Weights of a small GPT-style language model, trained from scratch on English Wikipedia.
Size: 11 layers, vocabulary 8063.
Architecture: rotary positions, biases.
Training: a variant of SOAP for these matrices, 125M tokens.
Each number is 50 + 15 x the weight over its row's rms, rounded and kept within 0 to 99. Layers, rows and columns count from 0. The size before them is the row's rms in percent of the matrix's.

# up: layer 5 MLP up, 512x128, rms 0.257, rows 295-321, columns 0-127
# down: layer 5 MLP down (transposed), 512x128, rms 0.237, rows 295-321, columns 0-127
up295 099:59 32 70 29 50 63 64 40 41 53 82 47 51 60 54 25 70 57 32 63 69 73 50 72 43 23 61 53 46 41 17 35 56 66 40 70 69 35 44 55 47 37 57 50 66 47 21 35 41 89 51 55 26 71 55 27 27 47 57 49 74 43 56 49 78 41 40 57 80 66 49 37 37 56 59 53 37 67 41 44 40 51 73 39 59 19 55 45 55 53 29 26 45 52 41 55 48 84 39 49 51 66 43 62 35 39 45 44 70 69 58 49 43 53 53 70 35 58 48 45 64 40 53 55 57 43 99 36
down295 109:30 43 69 59 51 51 38 19 54 62 83 40 72 50 54 63 41 26 69 31 42 44 76 30 73 79 56 57 68 57 16 49 66 52 69 34 55 39 55 67 24 66 58 61 31 53 29 43 71 45 42 33 62 50 58 56 54 32 48 68 86 31 51 89 59 45 46 46 58 55 47 68 40 40 43 42 53 69 57 42 33 37 36 48 71 77 54 52 41 66 51 40 47 53 56 42 62 62 57 58 19 37 59 94 27 56 40 70 68 49 52 36 34 58 43 46 49 63 26 49 43 52 60 57 70 64 51 35
up296 103:53 43 34 53 53 46 54 36 00 37 65 34 46 50 51 44 45 51 18 67 60 41 37 32 12 51 28 91 49 38 34 43 52 53 46 54 25 42 32 52 62 36 72 35 66 57 31 52 37 76 66 58 64 58 45 53 56 49 70 41 59 30 55 46 44 41 42 67 27 50 57 40 39 38 41 58 64 69 19 33 82 75 48 56 41 51 43 58 45 55 14 41 32 57 33 50 31 78 60 80 73 47 42 76 68 73 48 59 58 36 42 64 30 39 69 39 42 48 61 57 45 59 48 60 54 56 55 41
down296 102:28 48 52 46 50 39 52 54 54 27 51 38 22 36 66 62 70 60 24 41 17 60 20 24 57 81 21 68 48 57 72 55 76 41 66 72 20 38 56 71 61 44 71 68 39 63 28 41 59 45 75 59 67 49 45 54 43 45 30 52 28 38 55 63 49 56 36 56 31 53 55 73 79 42 36 80 47 40 43 57 55 37 57 63 65 78 74 45 78 41 74 48 57 34 53 58 37 51 63 72 41 40 30 53 74 42 67 25 51 64 34 58 45 45 49 48 42 47 44 50 51 39 59 42 39 56 43 75
up297 094:68 58 48 62 30 41 52 49 77 46 24 34 30 49 14 47 61 66 49 47 79 76 43 37 61 85 48 53 36 47 25 65 56 67 73 71 77 33 49 64 40 35 66 40 32 51 21 31 57 49 55 50 42 67 54 36 63 77 60 39 43 60 48 74 52 53 53 45 17 33 41 27 50 55 42 30 56 69 45 52 42 45 82 48 69 40 51 95 60 59 54 69 59 67 36 52 32 43 12 54 56 33 42 43 65 32 47 52 37 44 55 43 62 54 40 46 60 60 41 43 47 43 75 41 37 40 60 49
down297 092:37 54 54 41 42 46 55 33 45 47 68 64 68 30 55 50 21 46 26 65 61 56 68 62 57 49 61 63 59 69 34 60 52 48 64 30 69 61 59 42 54 54 44 68 67 36 32 67 47 52 60 73 62 22 26 38 28 50 65 43 54 35 30 23 51 35 22 41 40 78 58 61 45 64 57 27 57 56 65 50 30 41 67 17 33 19 58 31 60 53 70 57 35 61 32 34 44 56 70 30 30 51 50 79 13 62 78 55 53 18 60 53 41 43 58 53 59 63 78 59 49 56 36 65 43 34 69 43
up298 092:45 46 31 51 60 53 56 54 27 50 58 74 50 55 43 48 40 32 82 37 49 59 45 57 85 66 63 53 46 30 71 72 52 78 60 59 27 59 28 54 45 63 42 55 55 62 47 32 28 45 44 45 60 53 65 84 49 79 56 48 45 71 70 60 41 45 38 48 62 74 55 53 34 68 53 51 76 40 40 49 46 30 36 57 51 33 61 61 38 34 22 84 47 65 38 42 40 53 30 31 61 22 73 60 44 46 02 26 55 22 65 57 55 70 68 49 53 41 30 77 57 57 55 41 58 58 59 36
down298 094:70 61 69 63 44 44 46 68 57 39 38 41 65 70 58 54 60 32 47 54 65 29 70 42 29 61 58 45 36 56 57 63 57 28 21 43 35 55 60 68 48 51 18 69 75 57 50 55 31 52 45 53 57 68 39 43 63 53 41 50 39 20 41 34 73 58 44 15 56 99 65 45 56 41 35 34 34 47 52 61 55 61 64 56 35 55 55 71 69 31 50 65 50 77 53 56 63 56 98 34 46 64 41 52 69 25 60 63 41 73 36 63 49 31 29 79 60 50 43 27 56 62 42 50 59 35 40 51
up299 108:30 68 72 50 55 30 53 48 54 58 53 43 25 51 59 49 38 05 63 56 65 70 28 54 36 43 47 54 52 49 48 59 62 14 57 64 57 82 37 44 39 42 56 52 37 63 55 06 64 45 46 11 58 41 39 43 55 53 46 46 41 67 57 44 41 47 54 13 52 42 66 66 65 49 85 56 48 66 59 32 72 63 38 38 60 37 53 55 27 47 52 67 72 47 48 53 89 47 21 49 52 48 61 36 64 37 58 23 63 39 53 63 43 61 46 66 41 35 33 62 27 43 51 79 63 74 43 48
down299 092:70 55 41 55 40 74 53 63 62 21 30 67 59 64 74 83 42 54 66 52 57 58 58 16 60 85 20 67 51 47 55 60 61 51 51 52 40 60 45 47 56 43 59 56 57 50 60 50 57 43 35 56 57 51 85 72 64 22 63 51 68 26 65 62 53 69 40 57 42 45 28 35 63 46 24 49 62 38 31 62 51 56 59 54 39 48 31 50 65 76 39 27 60 59 35 61 53 35 62 53 40 60 97 49 45 28 59 28 62 31 40 58 48 48 69 46 23 43 35 45 74 72 67 33 51 61 78 48
up300 096:38 42 40 29 61 52 53 27 62 36 41 43 77 54 45 67 49 42 60 40 70 64 38 28 52 35 58 65 32 48 36 51 20 48 42 28 46 44 45 47 23 43 67 31 20 55 86 60 53 62 36 85 37 67 52 45 30 70 53 55 69 60 33 60 71 44 50 47 39 38 44 63 31 30 38 64 50 46 61 70 65 52 43 32 30 41 53 60 70 45 47 88 58 54 44 50 50 63 56 59 76 36 45 59 66 77 32 43 47 49 41 65 38 55 63 36 76 29 42 24 55 55 84 61 60 74 38 81
down300 107:59 49 63 74 59 63 64 37 69 77 74 50 39 57 45 74 51 71 31 51 65 52 68 27 99 64 43 28 17 42 45 58 47 35 29 55 38 61 50 71 27 73 32 37 71 35 64 42 41 49 47 44 65 76 40 71 61 27 48 40 65 43 58 55 58 56 76 61 49 81 76 47 57 72 64 35 63 58 38 49 62 43 40 44 65 36 52 25 66 41 57 37 31 61 38 40 59 51 54 45 32 45 35 66 49 52 53 34 35 50 31 74 53 48 62 59 62 44 48 49 71 66 54 62 17 56 36 52
up301 102:46 56 46 15 78 41 53 45 60 41 47 26 37 48 46 48 50 74 58 52 51 36 45 49 56 47 39 59 39 31 52 50 38 69 72 52 40 54 55 16 37 38 70 40 43 37 11 65 64 71 62 45 51 70 70 38 42 64 75 63 76 48 45 54 35 63 50 63 32 36 59 43 55 53 53 34 43 45 54 62 61 32 63 63 51 46 62 55 72 69 29 38 20 29 42 71 48 62 61 17 46 42 14 52 80 43 36 41 40 69 50 30 76 43 42 42 49 56 34 49 76 61 84 41 20 44 73 40
down301 088:54 49 41 69 47 68 64 67 50 57 28 77 62 58 24 32 42 42 66 71 62 70 66 50 17 53 38 70 56 46 08 58 53 32 53 34 45 59 59 72 72 42 57 42 27 60 47 31 52 68 30 28 48 26 41 47 39 43 37 38 30 41 12 33 52 70 57 40 38 56 26 39 35 46 52 71 37 64 36 53 36 66 66 37 57 52 33 77 33 61 47 44 77 45 44 40 49 58 44 30 37 41 83 58 38 47 50 48 66 72 64 77 49 39 56 44 70 34 52 53 41 63 27 37 60 25 47 61
up302 096:44 44 84 34 40 61 44 60 66 63 53 62 33 39 14 52 42 25 62 49 72 59 50 57 40 38 41 43 42 61 57 42 06 70 36 47 81 47 45 31 42 49 63 48 55 53 62 57 38 56 77 65 68 69 54 63 86 42 45 34 54 66 56 18 47 63 58 56 36 85 68 46 14 66 48 52 54 55 39 71 40 67 47 34 64 57 27 36 42 36 43 41 58 27 28 43 17 34 42 73 39 39 58 29 62 57 52 40 44 57 60 65 36 53 32 71 40 50 39 32 46 59 40 41 65 35 41 38
down302 094:46 47 49 53 54 57 28 27 56 11 96 60 36 37 38 64 17 56 25 59 34 55 15 54 44 41 34 36 28 47 59 52 66 49 56 55 49 41 56 72 23 44 43 38 56 50 16 82 34 38 57 65 43 58 47 38 35 33 39 50 59 49 47 23 72 52 51 25 25 56 39 55 39 61 39 55 50 36 34 35 32 27 60 29 46 40 30 55 54 59 51 59 61 43 36 35 39 31 54 75 36 80 48 54 64 56 43 51 33 38 41 61 27 60 41 84 40 45 66 48 64 61 54 36 59 50 27 40
up303 094:23 58 44 37 57 49 68 69 45 40 15 71 72 44 60 54 44 46 53 48 69 31 57 65 50 45 65 68 61 15 38 53 26 62 59 65 42 72 20 39 74 26 33 83 54 32 58 36 70 69 55 43 60 26 87 35 42 37 49 40 43 78 49 62 58 50 35 76 33 48 53 59 61 43 63 38 45 57 33 64 38 32 64 39 26 42 60 54 70 51 54 48 59 37 46 79 49 50 31 34 42 43 53 29 64 34 55 39 64 55 60 47 82 51 63 32 47 62 30 57 63 37 51 57 45 21 41 35
down303 091:42 46 53 32 61 53 36 69 43 39 45 60 38 40 57 24 38 65 94 65 47 34 81 51 75 33 60 49 83 60 65 38 30 33 35 70 61 58 46 63 65 63 31 53 49 63 58 16 55 78 48 15 50 43 37 65 41 69 54 57 70 63 29 37 24 58 45 71 61 55 57 41 58 76 52 47 32 51 39 51 27 37 61 48 53 42 57 43 64 60 29 82 44 56 88 71 63 50 54 24 48 47 40 44 44 52 25 25 32 58 48 53 61 78 56 54 41 56 58 31 40 49 54 54 59 39 43 56
up304 099:70 52 31 53 50 45 47 46 46 45 50 40 65 61 51 73 52 33 70 69 32 34 29 30 37 60 37 39 59 39 66 51 28 45 59 50 30 64 42 56 51 68 58 31 63 40 63 52 08 53 62 44 18 48 66 65 45 74 50 45 57 69 24 32 20 44 33 29 24 49 90 46 38 82 45 63 57 38 48 43 48 49 54 68 34 40 26 56 69 66 39 67 67 62 51 70 63 43 50 30 38 60 40 75 52 65 53 68 35 65 09 48 54 49 61 48 48 69 47 64 47 30 61 56 55 84 57 58
down304 091:52 64 48 57 39 68 61 59 53 76 50 32 60 64 52 46 77 69 43 55 79 69 53 63 40 36 18 60 34 50 38 70 65 86 55 55 55 26 55 55 42 33 30 50 35 46 63 48 45 31 60 69 61 60 55 50 26 51 53 64 53 74 54 64 67 61 41 44 26 50 47 36 63 44 65 58 36 67 59 45 50 75 40 55 40 56 61 67 53 66 15 41 40 59 50 58 45 81 38 48 47 59 61 44 63 36 64 44 53 44 40 64 36 15 21 39 58 38 00 42 34 65 45 56 35 13 40 34
up305 087:84 33 35 68 57 44 56 60 51 52 30 63 29 73 57 39 24 48 48 66 63 42 31 67 77 66 60 49 55 86 63 42 30 65 51 41 74 63 52 41 82 52 43 39 43 49 51 40 41 32 49 21 74 50 78 44 64 66 59 54 53 38 41 46 51 49 42 48 33 63 63 58 50 58 64 46 88 51 47 43 40 42 62 78 34 50 49 40 25 43 69 59 80 51 25 53 40 53 70 46 42 58 50 31 43 45 54 44 79 60 34 21 51 46 32 53 43 49 59 28 55 24 33 06 49 66 56 54
down305 088:39 42 54 45 41 38 60 56 73 65 47 52 14 72 38 78 49 60 65 37 31 42 66 46 36 37 57 40 19 50 52 55 89 49 45 40 25 52 53 58 37 52 54 70 47 77 18 53 47 52 50 28 26 44 63 41 56 51 26 71 29 33 95 66 29 52 64 37 64 64 49 35 24 48 52 53 57 45 41 60 72 51 42 51 50 43 46 49 72 48 62 36 39 76 52 60 41 21 28 54 56 44 57 55 53 48 53 37 55 65 60 64 54 56 53 61 77 55 86 55 72 51 89 64 50 41 41 65
up306 107:48 42 35 71 69 54 53 59 73 38 65 69 66 29 40 37 54 31 62 67 55 53 32 52 52 51 53 41 50 48 37 68 21 47 84 25 41 64 58 36 34 66 60 38 57 78 56 61 48 16 45 44 46 50 23 65 55 30 60 56 35 51 82 34 49 34 27 90 70 57 38 62 63 51 63 49 51 43 71 69 81 91 51 26 57 47 55 63 47 49 54 58 66 50 32 41 54 72 38 46 57 41 82 32 30 47 51 48 57 52 50 62 60 61 85 45 38 67 46 35 55 66 42 25 44 56 51 46
down306 103:37 36 41 41 45 48 71 52 57 70 51 54 52 59 49 71 65 56 41 68 58 51 56 27 54 52 38 57 51 48 58 43 50 64 33 47 32 85 68 48 55 53 44 47 32 40 53 44 44 62 31 00 77 53 28 58 54 27 63 62 55 53 99 61 47 59 42 50 69 75 50 49 38 50 52 32 41 56 46 40 70 45 30 33 53 70 62 60 46 40 52 47 41 43 25 49 43 42 61 32 36 61 64 66 76 36 54 42 54 62 19 47 46 46 50 49 66 49 95 42 68 51 59 67 51 68 35 44
up307 102:40 73 70 56 68 48 48 23 40 67 51 15 62 34 66 47 70 56 58 55 53 53 38 41 52 60 32 49 38 68 25 55 54 51 57 73 65 35 50 55 57 65 60 41 44 59 45 41 23 44 63 32 69 25 40 50 45 51 47 69 24 79 30 77 47 48 65 37 48 29 43 73 54 56 42 68 51 61 34 46 61 47 53 45 55 62 64 72 58 42 50 70 46 48 91 57 87 58 68 49 49 34 37 24 49 66 63 48 66 25 50 61 60 52 49 41 20 38 77 63 27 57 55 35 37 62 84 75
down307 099:55 39 36 45 57 33 48 61 40 59 63 59 71 46 50 71 51 57 66 30 59 51 21 52 56 59 48 50 46 62 70 39 61 32 60 67 37 52 63 63 38 42 41 30 65 51 20 83 62 48 30 25 58 31 78 57 56 53 59 45 55 67 41 49 41 52 61 50 71 68 56 67 35 52 53 86 27 57 46 64 56 68 52 70 53 46 14 46 63 24 42 42 55 67 57 49 37 69 70 28 52 52 50 34 31 99 48 39 45 58 55 22 61 60 37 70 32 56 86 51 52 58 27 46 60 61 71 75
up308 095:73 52 49 45 48 44 57 56 57 53 56 37 30 34 41 41 20 52 76 63 56 57 69 37 59 57 27 54 23 58 64 67 27 52 56 38 56 33 37 61 38 35 64 39 61 63 61 44 42 63 49 58 34 71 66 50 57 45 36 25 69 52 52 45 80 49 42 72 66 75 34 50 50 34 46 45 45 64 46 54 68 59 70 64 31 79 51 28 54 48 45 73 55 49 39 55 43 68 21 24 32 50 70 70 84 61 28 31 54 77 47 67 57 38 40 41 36 65 43 68 79 92 26 51 59 62 63 63
down308 087:32 58 18 61 58 36 40 44 33 27 31 59 60 65 56 42 48 60 40 33 33 34 65 66 61 53 63 54 62 59 39 29 69 53 52 40 72 60 49 73 51 56 48 21 58 40 36 40 31 65 32 40 50 37 55 46 70 29 56 55 43 43 16 54 57 41 69 25 44 27 62 36 28 52 37 35 34 52 40 59 20 54 49 55 53 46 39 81 53 53 45 23 62 46 46 26 59 35 79 51 71 72 38 57 29 68 52 66 29 26 62 31 72 55 33 46 52 17 43 40 40 59 47 61 48 12 27 35
up309 104:70 45 67 51 40 49 69 53 47 53 37 60 54 72 29 58 51 39 74 46 73 54 71 48 83 41 64 43 47 36 73 39 53 65 33 36 23 56 56 71 49 35 63 87 44 46 81 56 41 72 41 40 80 55 60 43 64 55 36 50 57 61 60 51 43 21 28 56 77 44 65 45 75 23 52 57 24 59 48 48 21 32 57 33 35 53 51 55 39 37 34 37 52 63 71 70 24 55 30 70 61 44 57 49 44 46 57 56 57 57 47 61 85 27 59 48 35 39 29 49 65 38 27 57 42 49 85 62
down309 108:57 52 75 57 74 31 59 50 46 45 45 43 51 63 77 53 37 48 20 60 51 52 56 35 49 59 40 85 48 52 31 47 47 67 78 68 44 41 57 30 27 28 39 23 54 43 64 64 51 18 60 49 73 40 46 83 75 58 51 44 57 24 54 52 29 43 34 61 60 62 44 51 34 17 76 47 71 53 44 29 52 51 78 15 26 29 65 39 63 39 48 34 43 56 45 42 26 32 37 33 49 55 51 39 29 62 54 64 52 49 59 41 56 32 53 53 69 27 52 51 64 30 58 26 65 50 74 62
up310 109:67 66 64 91 58 52 37 55 42 43 29 54 31 35 53 12 73 56 46 55 62 75 48 64 66 54 32 56 38 28 45 51 68 50 50 48 42 62 54 50 71 64 46 60 54 40 37 76 10 22 47 61 44 57 46 56 22 05 42 25 49 48 23 70 39 48 25 60 39 24 52 50 56 47 54 38 44 60 55 52 47 41 52 61 59 55 65 63 64 33 78 70 53 57 70 46 73 66 29 52 59 51 65 49 36 24 42 51 32 49 17 45 52 51 39 55 54 54 52 41 39 15 56 59 55 53 74 38
down310 112:55 57 56 60 65 41 50 59 31 44 48 52 38 29 66 58 57 63 49 28 74 50 54 51 50 77 86 78 43 37 62 37 54 54 54 47 49 42 52 36 50 57 55 42 33 21 58 40 28 46 51 73 46 63 44 64 49 53 36 21 48 49 48 05 49 80 48 41 35 68 38 22 41 75 29 52 22 58 44 28 40 50 60 45 53 41 64 24 60 64 57 46 56 59 67 41 50 52 28 42 36 48 58 70 38 42 55 50 31 55 42 49 90 77 57 45 55 57 54 27 43 22 08 49 59 57 40 15
up311 095:28 48 65 37 38 50 69 75 72 65 33 72 74 63 58 60 35 41 67 51 51 64 61 59 39 86 66 45 67 48 43 23 54 72 38 18 71 41 29 54 75 36 50 47 63 48 31 42 73 46 45 21 50 77 40 69 71 47 47 28 28 52 35 61 48 71 54 38 48 56 41 29 46 75 53 53 45 49 27 47 42 32 53 53 40 54 51 62 43 45 53 39 42 45 82 42 52 55 63 61 28 69 51 36 45 10 58 69 64 54 24 36 47 64 50 36 77 46 30 48 28 39 73 69 44 46 48 44
down311 091:57 66 55 52 55 68 63 42 67 32 50 59 25 31 14 76 57 60 53 43 44 41 58 47 45 41 65 53 23 43 48 66 44 48 46 44 47 41 50 64 16 71 42 52 58 38 47 59 46 40 23 00 43 43 50 29 70 31 26 59 60 26 64 65 16 52 67 54 45 53 46 35 53 60 35 35 54 45 43 53 73 60 51 46 25 40 58 55 78 39 52 60 43 40 60 53 43 25 66 60 38 26 41 59 61 40 17 54 62 75 46 82 55 59 62 60 51 33 62 44 66 63 62 37 40 61 18 53
up312 100:59 60 64 42 43 75 31 64 34 47 85 64 64 81 44 54 42 48 50 74 31 57 49 51 54 58 37 15 55 44 38 40 79 27 48 75 72 63 45 63 54 76 31 47 28 68 52 55 24 53 44 61 53 44 61 32 25 21 46 57 53 63 54 43 66 60 49 12 34 38 58 45 54 44 20 67 28 28 45 16 23 33 55 56 46 36 57 51 68 58 23 43 67 57 46 64 39 38 42 58 52 44 50 23 51 50 67 74 41 46 45 70 45 56 52 59 46 33 46 46 27 30 32 66 48 64 63 52
down312 097:53 41 51 31 58 41 74 52 31 69 42 64 35 47 34 54 49 61 60 52 68 66 95 34 55 65 52 22 44 49 61 72 43 43 79 61 41 81 35 55 36 40 43 55 43 53 46 50 48 37 72 53 50 63 72 79 35 58 62 64 39 24 45 61 62 48 70 46 45 45 39 54 54 47 48 26 56 68 36 48 47 45 32 37 35 46 35 49 17 46 58 40 63 46 79 41 53 35 60 28 33 52 35 59 47 59 76 45 75 29 43 35 69 44 40 54 69 43 56 34 21 39 19 56 17 78 59 79
up313 110:58 75 52 38 48 42 68 58 35 50 51 35 60 60 34 40 27 54 58 64 75 64 38 66 54 54 48 68 48 45 52 58 31 13 63 59 27 48 47 46 47 47 71 68 66 55 36 59 50 59 67 28 40 66 70 58 33 28 35 57 46 68 69 60 53 64 54 79 33 57 67 55 59 31 40 40 47 45 23 84 53 56 55 40 72 26 30 51 50 64 33 41 25 19 67 62 60 39 28 52 61 56 24 49 52 63 73 55 42 54 55 63 59 36 40 35 31 87 24 60 15 53 62 53 24 53 66 49
down313 103:41 60 36 69 47 37 76 52 22 26 41 52 43 48 44 52 67 72 44 79 53 41 47 52 68 59 83 26 35 88 57 37 63 52 47 35 52 52 48 54 48 75 56 68 25 31 46 56 73 34 58 46 69 63 73 36 39 55 49 45 42 51 55 84 60 22 56 54 55 40 55 59 24 61 50 52 48 25 82 70 38 46 37 48 43 26 15 53 35 67 36 37 39 58 68 58 36 34 58 48 49 58 27 51 35 34 67 43 73 55 21 65 48 57 25 49 57 35 47 22 57 71 46 39 59 32 45 51
up314 096:47 43 26 47 73 82 54 48 62 63 19 43 60 62 40 39 40 67 29 50 30 54 53 88 69 55 38 31 61 31 73 45 39 66 46 35 34 54 33 46 73 19 48 66 59 39 55 33 55 35 40 21 35 17 59 60 56 59 44 66 39 41 40 74 51 38 74 72 56 31 54 32 49 63 60 69 41 48 29 62 40 33 64 61 55 40 65 49 64 81 58 32 61 51 24 64 34 43 37 46 53 26 52 63 37 68 68 60 23 46 75 44 48 38 56 49 72 68 40 52 56 48 50 58 62 41 67 74
down314 098:62 27 61 26 28 55 99 79 36 22 49 19 59 53 53 38 59 27 47 34 41 52 44 55 76 36 48 27 62 59 60 47 58 33 27 56 36 47 53 56 47 49 42 57 46 50 45 66 48 32 17 87 42 29 61 44 43 58 76 42 49 40 38 42 43 45 53 50 29 45 38 33 49 38 63 59 48 59 56 37 54 45 54 46 45 20 54 26 72 54 39 66 68 42 64 57 51 59 38 49 59 48 47 48 52 27 45 79 63 65 70 41 52 47 64 66 35 85 44 55 30 48 41 29 61 75 35 83
up315 093:53 61 45 09 62 77 57 68 50 56 27 31 39 48 50 34 66 56 23 59 34 56 33 43 31 48 53 24 48 25 64 60 66 52 48 52 61 28 57 52 46 66 59 43 33 02 45 37 43 35 84 68 51 38 62 63 51 52 26 51 42 49 43 62 67 48 62 70 51 54 61 53 43 59 47 45 76 54 57 57 67 49 26 62 53 41 61 59 22 63 53 75 75 45 57 42 47 71 46 50 53 57 30 67 57 63 20 53 30 22 40 57 45 53 30 30 35 39 76 36 42 41 52 42 62 07 40 54
down315 103:45 53 47 37 56 61 54 31 50 67 44 53 59 68 53 44 50 35 44 38 68 28 35 42 52 42 81 42 46 39 52 61 41 48 25 62 33 59 66 62 42 58 44 54 56 31 50 62 63 60 48 72 37 47 44 69 35 70 18 43 42 28 70 72 50 64 62 68 49 56 39 53 41 90 52 61 55 56 57 62 51 42 35 56 34 34 67 33 49 53 71 25 48 52 20 55 65 44 42 53 11 16 40 56 55 43 39 50 34 12 37 44 43 46 41 70 63 83 99 46 53 61 44 77 40 42 45 51
up316 095:76 45 44 54 30 51 60 54 60 59 54 57 34 31 25 58 60 78 53 54 69 44 73 52 79 24 73 33 62 32 65 54 46 51 18 13 51 36 60 53 50 31 59 50 20 56 71 31 67 44 73 52 49 40 63 74 55 50 85 79 42 30 53 50 37 44 76 42 60 56 44 67 54 43 24 48 47 60 52 49 56 20 77 68 42 62 34 42 48 45 32 54 40 56 47 29 52 43 61 53 45 48 61 47 49 54 68 32 72 41 34 40 40 24 60 30 42 51 51 68 36 66 51 52 57 20 82 47
down316 098:44 44 28 54 61 49 76 72 49 33 36 50 56 55 60 19 42 41 62 57 56 67 55 33 34 48 80 86 28 37 48 58 31 63 55 55 46 70 59 63 56 52 50 70 24 36 72 54 69 28 47 24 64 48 53 76 52 62 47 51 46 58 74 74 26 39 47 50 42 51 33 51 34 83 47 32 64 25 58 17 57 34 63 37 42 60 45 57 47 41 44 57 47 26 75 34 48 29 87 00 42 41 44 64 50 39 48 55 51 55 52 47 51 60 74 46 60 59 63 45 54 42 53 62 58 53 69 42
up317 099:67 70 45 58 38 67 35 46 58 34 57 65 55 69 64 97 55 37 57 73 72 81 46 38 37 50 31 45 40 51 81 60 58 54 46 52 49 27 32 64 67 70 23 29 57 52 53 32 45 69 67 42 48 39 49 31 61 45 47 24 34 60 40 52 33 35 24 46 60 66 70 49 74 42 57 56 57 49 73 29 34 64 37 60 73 45 58 46 44 39 61 55 63 42 47 17 46 52 37 64 29 33 50 46 72 50 44 37 33 38 39 50 34 60 62 50 70 48 49 53 45 58 12 19 82 41 66 65
down317 095:57 75 86 45 55 37 67 73 41 57 49 63 62 62 34 44 53 99 54 36 53 45 52 79 51 68 61 63 51 79 37 62 66 42 46 65 44 57 42 46 53 34 83 58 46 15 56 35 54 67 48 42 22 48 47 55 54 55 57 53 55 39 70 68 41 44 20 41 43 41 48 20 54 63 43 69 34 32 40 37 56 59 47 39 65 54 29 60 52 89 29 69 40 71 38 64 60 62 58 58 60 64 55 55 34 41 45 29 34 63 46 59 67 62 52 61 38 51 32 41 72 70 53 67 33 46 26 33
up318 104:18 47 68 41 45 40 52 56 51 35 37 53 41 71 50 56 64 60 51 62 64 66 52 61 63 54 51 67 60 48 58 41 47 59 51 66 85 69 48 33 57 70 68 49 35 70 51 50 66 70 43 11 99 64 51 62 75 05 55 25 58 62 58 39 75 43 44 45 51 34 51 40 31 53 50 37 37 36 64 38 52 57 62 50 48 77 70 69 37 72 39 48 49 24 44 31 57 39 45 43 35 57 20 62 40 60 75 62 51 59 31 51 44 64 42 52 30 30 23 30 70 46 45 49 45 33 55 54
down318 103:66 24 65 54 25 66 35 66 64 40 78 43 52 26 80 55 53 65 65 46 53 63 63 43 67 45 33 60 49 64 50 33 36 48 62 36 39 56 63 59 55 56 76 59 70 39 32 21 72 48 47 39 19 50 39 87 64 70 38 81 54 39 67 65 57 46 65 60 44 23 51 73 42 57 74 45 73 39 68 52 50 34 14 53 62 40 49 43 58 54 67 38 47 61 08 82 52 16 38 75 46 48 62 46 46 67 47 51 46 41 57 37 57 56 55 49 51 51 72 45 60 47 43 44 67 58 56 49
up319 101:49 68 43 71 62 40 44 50 71 17 50 50 59 88 61 65 50 13 55 52 39 73 32 40 39 33 59 17 58 33 66 43 67 31 44 45 55 45 60 59 49 79 36 63 35 58 57 46 43 48 43 54 87 36 37 52 39 63 49 49 46 47 56 56 70 67 76 51 40 41 57 48 45 36 65 58 51 61 57 41 57 34 48 70 56 58 62 19 32 20 62 51 65 62 72 39 54 42 33 58 68 33 57 30 24 59 65 40 59 23 52 71 46 54 49 42 37 56 68 25 39 33 01 41 68 49 51 47
down319 097:32 35 35 43 56 44 60 39 64 61 50 34 61 37 66 26 48 63 57 43 44 56 69 69 51 71 59 73 73 71 39 57 39 69 46 23 64 51 62 50 44 75 21 41 40 45 33 50 56 77 60 59 63 54 68 50 58 59 69 59 29 42 35 60 59 49 35 44 41 67 70 76 64 31 61 53 51 49 24 44 68 48 65 37 71 20 23 70 42 46 21 38 69 62 71 68 43 48 24 44 34 60 54 36 51 83 14 54 51 50 63 44 70 60 16 73 50 61 36 64 58 59 55 39 46 66 59 31
up320 110:48 48 34 37 45 68 61 41 42 56 71 59 48 63 15 61 25 42 41 29 22 48 63 72 81 29 12 16 47 52 57 55 66 71 54 23 20 41 48 52 56 55 46 66 39 49 63 57 63 64 45 46 58 73 29 41 56 41 43 53 53 55 38 60 75 35 45 50 53 53 80 45 69 37 56 46 73 49 42 35 44 41 40 61 37 60 90 40 37 60 77 75 39 89 56 47 34 45 55 48 42 37 51 42 42 63 68 71 51 50 39 48 55 53 26 33 44 73 63 56 30 36 51 44 69 65 30 45
down320 111:73 68 28 63 49 50 42 72 38 42 67 43 31 44 42 51 46 71 26 38 47 49 26 36 74 76 65 35 80 51 51 71 64 33 56 56 53 22 55 51 28 38 68 53 49 44 40 39 69 41 38 69 31 28 48 49 35 54 40 41 58 63 56 51 70 53 45 32 62 59 69 71 47 42 37 37 46 34 52 60 27 18 74 38 58 59 48 43 66 66 22 55 42 36 42 35 46 30 75 60 44 44 99 64 60 82 25 41 62 39 43 48 45 51 46 37 61 63 48 24 21 40 56 50 52 41 46 59
up321 095:37 54 56 46 34 80 68 51 61 35 38 29 52 46 54 26 22 36 73 79 49 85 23 35 62 51 41 54 41 65 48 53 81 73 47 60 37 45 32 52 34 30 58 41 57 32 63 15 40 62 58 34 56 48 50 52 63 32 39 38 40 60 56 62 54 64 42 62 62 44 29 49 25 54 23 42 22 52 46 62 39 65 34 65 32 78 85 49 37 51 27 50 44 27 38 43 84 51 40 54 62 37 49 27 34 63 65 61 46 69 60 71 53 26 47 40 56 68 32 47 48 59 37 61 45 35 39 61
down321 092:37 52 54 36 70 24 68 81 26 40 48 54 29 53 46 48 51 57 33 47 37 38 69 48 55 79 61 53 49 65 58 45 60 45 27 23 37 37 47 69 34 57 28 41 43 61 52 55 39 33 38 66 64 68 59 62 50 78 41 60 53 66 50 29 48 73 38 69 25 66 50 69 50 44 60 34 25 41 57 48 32 48 37 41 45 39 40 85 68 29 56 52 65 42 83 46 28 64 05 70 51 43 71 81 29 58 70 23 61 62 35 39 45 35 48 36 60 65 48 37 47 57 56 42 47 37 35 53